Part of a small language model's weights.
Size: 12 layers, 10 heads of 64, MLP 1728 SwiGLU, vocabulary 8192, 70M parameters.
Training: a variant of SOAP for these matrices, 1478M tokens, 5639 steps.
Each number is 128 + 24 x the weight over its row's rms, rounded and kept within 0 to 255. Layers, rows and columns count from 0. Numbers have three digits each. The size before them is the row's rms in percent of the matrix's.

# k: layer 5 attention key, 640x640, rms 0.0651, rows 378-383, columns 320-479
# q: layer 5 attention query, 640x640, rms 0.063, rows 379-383, columns 320-479
# v: layer 5 attention value, 640x640, rms 0.0621, rows 320-334, columns 320-479
# o: layer 5 attention output (transposed), 640x640, rms 0.0676, rows 320-333, columns 320-479
k378 121:133145082135139062134153132116126122157131096079149132147153118161126125089179125133087097102075137161115098139120111124163114077161107135163127109109104176140120140104143141113110134126189123143109138123150132164138136126123149131118161123130100108117112135101156133103125124155159053173136133184133108153144084071097118108141114145135166135166130112152128105160128161133120101079167154148139134139132126119116148115139109096118125139128118140103155099126128155110186173150149083
q379 111:168136170114125151127165132121139156149120143141137117173109175151159127055114124107078118094089136127123115153162128150150112103123137129109146094124126128134114117098108121118088094142162113107089147094109124155128079163098140092112099131143105135125161121130084116144135132134079135113131112163161082138125121110144137125100129134167119176114116124100163106122093099114135120142168156105100134108145145123172108120106135115090123109093162150177122102180133083118105119120143115
k379 119:117105118080118079131153131170133132148157111147148142113122145125154122125102111097133135103135161152109108145144152127194121124094158174094109144114121126161160180115144088087158132121177182149128125103118106106130121119154126141160128116131100116113163149132103138082134162131077105117116105127143151105131156169094134131097134127095145099065143100162146109127144139122119093098175152107189115113109138116120104126135160118147085127173090135119109107131130141106115147141114159
q380 109:150154128135050144145109142146143113112073164113113170114132106164157079117129169112126119136119124142109130173172089147166161154129109090115120154069122080147126143119110098126134148083172115163143105112155109176159171152164188153152150148178109153138100137103194128159118143159114133113145173123135110154158111094106126118119172120161083142099156107113118111080127068146127122121105142140151139127165103118133140138134121137112131105147112110084098118122150155147089144091142101
k380 120:106131123099166134126135155130107127128150091109154092148109101102137167119112127121142114142166142159128164129128123096105137129154154107119074140106107129128122140129132073124096109152124117126139159132154126163164124117107123130191163113098125125166160146111136163113120103120109131112118124117100137109167161133109119111111128136105138121145154114176151126144132062115138113124109124161135168133153124076108093131143132151112138090142137137190157134123120147152100135173074104
q381 111:055141150144087089187125104128144126117138215140134124140135146125115125119149110175150091185119139099107117095131124102096153089122142182143133151157156155153120097092105158170121139148139146105113128100113128152132135117134123133115117166084126128146160129114123123128131119105167128124148091122132121150124116151185125131138119079126100153101094117110133110090141150109073134173145136134120104169134124139058154136121117113109122114143160134138129141137101122125133108149164113
k381 119:135135114149157123142132128120096108159124128158126140138134131133116159138093081143092133124130119113086148160132156111138123147135123151074123088109148151144145140114097156125100160119140115146119136080127131119097126136125101098115092132142141173083097141130160102119162093142171156169107144116113158162128156180084163137147128178142170157115113127144140113159128121132121142125128117110147127108145110150144152146115122151115108125161114098131074144137124099164129134156090124
q382 113:124159122184102141144114147113112174137140116087109109137099076136105081150156129127105089122120121128156114109159106138117124093127125138150136173097176121097158136083128118091092117128135132104170104113143096114077133104160121117173140092171098147122156133127119171147118169115112135086141131170126092120125145096130147100108107113122121174110158117100156127120105117119138053155114171132111099121099136126144111120147119150087111046121085117113104145169169126159146167116141134
k382 123:110127127161103148131108104128111161115133103150161108132135144145178134145125154134109124140171075105091147185108152131095146100095159107108124118093121107106113106101120080121104122094131160147089171138158118083133119096139123088098144161177090143126148166137144163129130135115125112082109181106082144172123130096101127135128106132115098150135128094129164135128133144088119118099126136158127121132146100119138114143112138124162106162095152108136116122105110106150118167154122078
q383 109:145058125139093115160152131076109151128145152183144083119111106137120077156142141171136190100165118104145157166119137144137151116082139111141149105108177139135156110109144123121144120161147145187144164133091144091124130157106150131163104124143132118141144148141150113099131080132126135091145127154141131143113166147138142111125129099052103131102116140168099116161118109107127169110134118119138138123116117124118173153152128111112146136122160137169142118137132132097120123128144138
k383 120:145185137092131144149160149129124161120142154100148170123124149141115121102123137147139136118076106089111133149135113123137144083098115160106133161147112123123133159121116102163109125115131131094155144172136144103138153131121096084117141126116153124138126107112152127152133136083087116088122129131127155138141138127092080148134177133113115122154133130106160162117151139106109155113156096097130148142131107134158134162190085149121119143089112096150102176150145131144143188126141129
v320 108:112110152133146122160094092128125117126104123072127118159147111098128150117137127130135147173129146114149130144134110131117097120132143133092128139123149118102106149133136064119129116139109124147129136111127167140099118114138122127150160103130121145111107112103152146136140151163128126102135149155150154147174127191098169141087171186110083158160156095151113144129090120157150132149071173104095115104116155138092107121163096128124133128131112111113113172118141120108114101147113102
o320 102:127138169118146132097136123119123093121116144112118153136138102106126148131134122114168089138093136141139130169136133135087152162124112123127140145097122183140089174178124150126137143137153132134091174161155112128159129082118135121095181139128113124125121114163108128108122160088136112149105108144107118151160149177174111177125151077115188108080162102165125157128137166103106166135113114141165080096123084162180147150165167134159112097109129156119101125105135097126096139122124118
v321 109:125175162098114152146155163138106162137139120150138130155095133125095147116127144106144132148105157128120114188144135127132088116097084124132124174114166110147176173069128179105146086138099146154130167106100161069124150103151093114134112144140167136136155137153110105126118135124134122126133170080162083142153150168163122122164153139092114120116152120141123108106092159122158160149111169135082121121128092116152152118159108120110164142183131137065119117125151141095164137138145168
o321 101:144117133109188151139133137131125125155164155121087117150143136132130121114146057105145090102103156114116147127112156137119101110085126117130115121155149117136128141145141122108109171159130151133116135212115122146126112169119116121103132146138126130082105165098099150135153148114111113129138126134126111126127130126090053140100128106094162120113100147123135170180112149162177087133134122158117171131174118109112145097152129124128174112081181088130114145103155129152179130142090129
v322 108:094152136140149130147126153143083127126138104112061115087094119119124102133139177096114134103136098117137103112111113095145121092141112175116114144120115140132086118085106112155123103108134157108111109122097114110114143091168132124214104131122104126102122096145137134166104138154120090106122106162124140094093153095133134140126127163152122127151113153115109127163118153111138121116128100172103110138162118132126174164159141174094110179105145125122138099083138125080117136130132122
o322 100:170173145178160128125084158098172115186177167121140133133086133161141117167146146124094102157108152106114132122109125157116104163136155115101150115108151165138134093149120135153193132147128160073158146100142143135098149166130125119124108130084077157140140138176146109111080109098139118140167106103150168129106145133129142104122117098122121114149164149149138124147166167116104142139118114127122134124154141139139155116124149111097119104138150118140183149137108112112133121172125125
v323 105:107126106122094130131100122145097130140135123152144142144102076126135146115145154132136132149179117125120106138117103131099113094100105129130121161151139098129074138142108150096138142094142115151120087158144161133168116077120125140123143111145150111124147092125117131102114114124140100103128130136155144126094112101113105149123147142128162153132096127112140164118151107168108152142106127109125126159117133133091145092170130105143122138114105134126152134072131131114117161132123105
o323 098:156124085158138142109136117114125130145137139141101136156133098123141141102098096136150137111111156131128133153102119128157169156128109137174165166138087126137183176143134125155128142138131111105137127119077158159139153112111162139122104145160095120143140125115125112123083127072120184133159176132115082152167128151103101141116156123135161108114115126161128142106122115156120090131130109101151113119142109116117093135140170140107103132112103121131098149142166104131142135101172122
v324 104:133126144099157136145146110105135103147100131134129103119156128147116088129189149112155097133103109131139122202123137176129141108122122151181135103112111127142143144098161129151127167117158151099137134137139107124116112112147101099086154117154088133100165119131138174105167128083149144157124171146136150132167144116121148136170068134143122130136144127105123108142093107089145121151112143132105072143079085124125139140102084103156119162135120135120147131109088134114136118100094143
o324 099:090146102184153145128129162139132104140097135124077099143135109147151128120105104113122135150115136164131121161148187161102124120140137130132123136122150105133142128100137105091103094163142109127120146215145087123149136169145129094164119155137101128077119116129125108141137119166088108161143096104096118120144102125144120137162138120136145133156119130116146120115139164106133120134116153146156119141161130125150110153110120159147121140083129118145136119150144138150120102171125143
v325 111:150120114121160137125121118150141118149140109143152147102146175140139175152128148137139163140168141119123127129136119143113112161121140126115129100116125145087113090155137155124132114120160143133172112139132134137131109105128077114090123145122167159136129136111157100139176152133145123070139101131128103099098175130145154145110127136127098111114176149129156079175108095157146108134124192156120056136137091111159182144166177130097103166103186098121104114128163113122126101163131118
o325 100:127152123137100079062162140158158115151127163139109113117120149132114114136077117163095131156149135177125099127134140165154145097143077115115121115103067128113153144136142136141110116110132100110100087142124124148139149141144151137121177115099147114100104189080147147151097119114159103144127127154136114131133122135130109128134118112159141112130124136063093156102133152136144160195103132109173155146104091158105091125118153160136130103129078059137129131135112140110110131114101095
v326 111:119126116113138148135171097102110122110135129132124141185141120136168147077156077106089092155128116122138148136108118156125145145127119129103132164106122120088128094177122120162103166084152170118151167144140136109173134135142115121134144122182133147134112103169119200075153153124120162123142120152138091130161098127160210106127123092131100130183145106117116101131174123167149148170151100150167128127113109101093148113109093128137178104132115141126160129125117155158128143115108161
o326 103:124123149142172163114109113169122072142146150123122135142115117131122130108130109112121115113120096137153145138131131138152159149154118136121155129161107118096118154152108064140109142130096134151123112115161154085129129146155132136129178064097110161136130079122121136120158154114150142067145101118161138100152159153112093124134088120146136147137125117143111102129120177086117114081125143136096120110142125135117141128157078142129115074149119154140137122127138146107160085120124148
v327 106:112176048107168103122142186119139122090094156140108136082134093172141165128203136097143135134117129138167133143118122125108142131083101085119132131126134112115123122148135114153123133153169172146146107133130150137157175131139147130136170134126157128157113129173131110113120114173116139162094179094139157163120069154128137184105118125121164122155133134148145133121187106151131168150105083106109133135137140136083116097134151133101143137130134088124149104153105149121077100178110068
o327 101:071151146125130136129132109168126088145072121103147134161104123122102077085121099170151129148099163126126105143116154148140108110147138121146090156121141162143139098169156159127143146086118068075120075117123102141115150147112114112108150144103128108146121139092099087121143143177087166112106124127127172154131122131121144141106106127106117125143152140145138151127135101122149110104139104102157140124106193138162107132128168120146102155110125144145142145122125091149094122169131118
v328 105:175146091124126143134131123128093133196100143126141118148089148125163169128122142104095113100130134144082163157092100061154113113157139132150144194157125092121105096114127098145126111094158108148143134162159092104118104162103165113119151140154142125142122178145086091131108154157150143075181130113136145136145129140124072136103115142116134072064103172148106133190150119155126126122098132137145125128145115092104121136123131094142103136131116113135142153136159135152132107120124137
o328 101:165129126148146160147127111147127119107077141149121144110122122143149142126144150131139130115113128120143174151151156153153077117095097146096126152091101097128120166167123168133118191127120161108116104112133098167117101141119148124111094137080124099148121116127149136133148103113123074118132099097119124160167099121105124098135119118111126121104134101087160133107136109134116143120140150119134186100149123120098109104117164107112104158129146089157145109160073132090149116119159116
v329 107:116103147104090109122097129140154096125126109120140137191165110166145116121082096183098136138123157082092161179123129139123124101154119183062132126128119135092115110146150133130141111119074112093142131109128122115133109121119131140159169076156141138156150102170131135090144086157130159131130077131139119121111155095171120128160109119128125122139102093124161149135142117146082125123105124174158139106131172115078130152170116109109086159114126146120135102114126129148118146122092097
o329 102:132188159137140134129120095092119137152095120166122147124125088127142145184091174103135123110111146137136138144127109156139099118073117082123131150139127139155115131108124103087119124147115139136113161140120104158138095097148125099161095165136167164084109174100138137115129140145130129108195124167146121108107168102139135157094129155144102125117145175111082158126122120108149162138096115107085093078098114138156111103105107124109136145167148106093131171165111134166129113134135142
v330 109:101120101128104110171147127112106139088144127135108143129116122095107113134138110101164096140081112147167094148142088134127082147138146159122165123118129114142146140095103118116101186117122130154124117123103106125156193179119114113102140118126107097098129150153121139119149172110115164150098145132163159136128084117077085147121099125158110115137130095111106120124117155112142117115164084135116161133124153121144127135131113064147065137154107132129124128120133153157167134111155105
o330 100:094162179089122109122145134099082115135141149131130117178150116101120158132138125114103120142212178150194098131158144105092158163119125146162096183143144134126175124128122125139132152127126168117144157078136152129139117186149142124136108148143107106087139110155131145134166137129110149095123121140128110103147124118113125159132181156182098131156124123172123135135150140140085117139114097154119145160124143127092130147122141116122125126166142144143094129105137130139141150154156143
v331 105:119124126089141125153138101143095114127117114145102131119089102149098132100108125140135161127109141128140133120127160122083159133095139153131150137150152153069112170124105120135116110123094087126134141113111107105130106100120136130111085120134122134141149127143112146094099071135130099168179158100132122136116168105129123096111164151143118067127143139185125094111118094155157103134108112088120146119086169148117133112154127118075175149112115137168141161107083168130103126078119167
o331 099:140100135112173119117133061136111115117154098153125132112137176119103075175118144089119136140125137129133129108094112095117108169123126132130135077136142089141114112073148146142113150153164147142160124109115112155139123129143121203136122158077097113127088125113147127110145116131139093130112069123072117136135160117122169162119125118121097144138105122116124115132135131088098124123172086144108095151139093135118138119141083114140135107102157096129119185137132082144110135134128153
v332 107:108125134133154109136150150157132131132144140148103125080135112175122149158156134127139146165121147151120118135136100116164103150138105118126122093112161114102128108094099131124136132109181093199124124120161109128124146161121145171175089154116133152131116115143179083135115122130094143115130133084109098126101122136153124140115137139129138114124157173085138114126090128141128158147158107087151145130112175145106136102147114169098104086082132123134109141107152136132122148147180177
o332 103:131096121083112153144129156126130143099099123140113119143104129142168170119128121154141179086120173136141124154095128108143142094075106166146080133136137127117153133165087101121111109126155130143139176115121145143115134114150103153121167150068139130136094175120112141124074127137123136118115183138110149143123186109140128118133129176134113117127137110149131103149073136189141169113079132115154119098127151104150110122115128137079100135116126136117131107122161183135104122120122140
v333 111:136140143149120134199167117126112167146121094102107167176139142135176129114142125162115156134140122146129110120119140117140143113120167079150132105136152093175101087142136146155096109165156124115155141153152132124161134142155118114154151098142143149143116148111127116117138128093166128140097095138094132093111153107149115148133118155138122135154157116093089095118113114127130126102132128080173138133142128116106130179074092146109095138132181113119148092169130125137119141128171067
o333 103:102155132088084143120145135141117134129119111111113116138097158109155153153123152150098093143111117119115117096112141143108093076151136124111103100175079159080146185105110161095127133127114087100133125113115152137105163084187143119150132134111102161105097134143118096146123081104097120136149129139132149144144125146167094145075120106122137138129073142147119172042117143129117119159134179129080130128169124124143124148124149145104157137115101133075154160093128133173136132145109166
v334 110:143155106123148106151164125114124126161083095102082141121114114132104142142149098114123140151144147104166099085125111092134074136117142150126114098123171159128080141085133162125153136144125130137092108106089113115148127108131144136090111108114129156131123091112149122153118076122147132124092119145103092094097116142102141113176120136163127109114082126137095111106127181167139145104176108120095123108129137131096109146150108151128129147105096116092081181123112154136129149096156107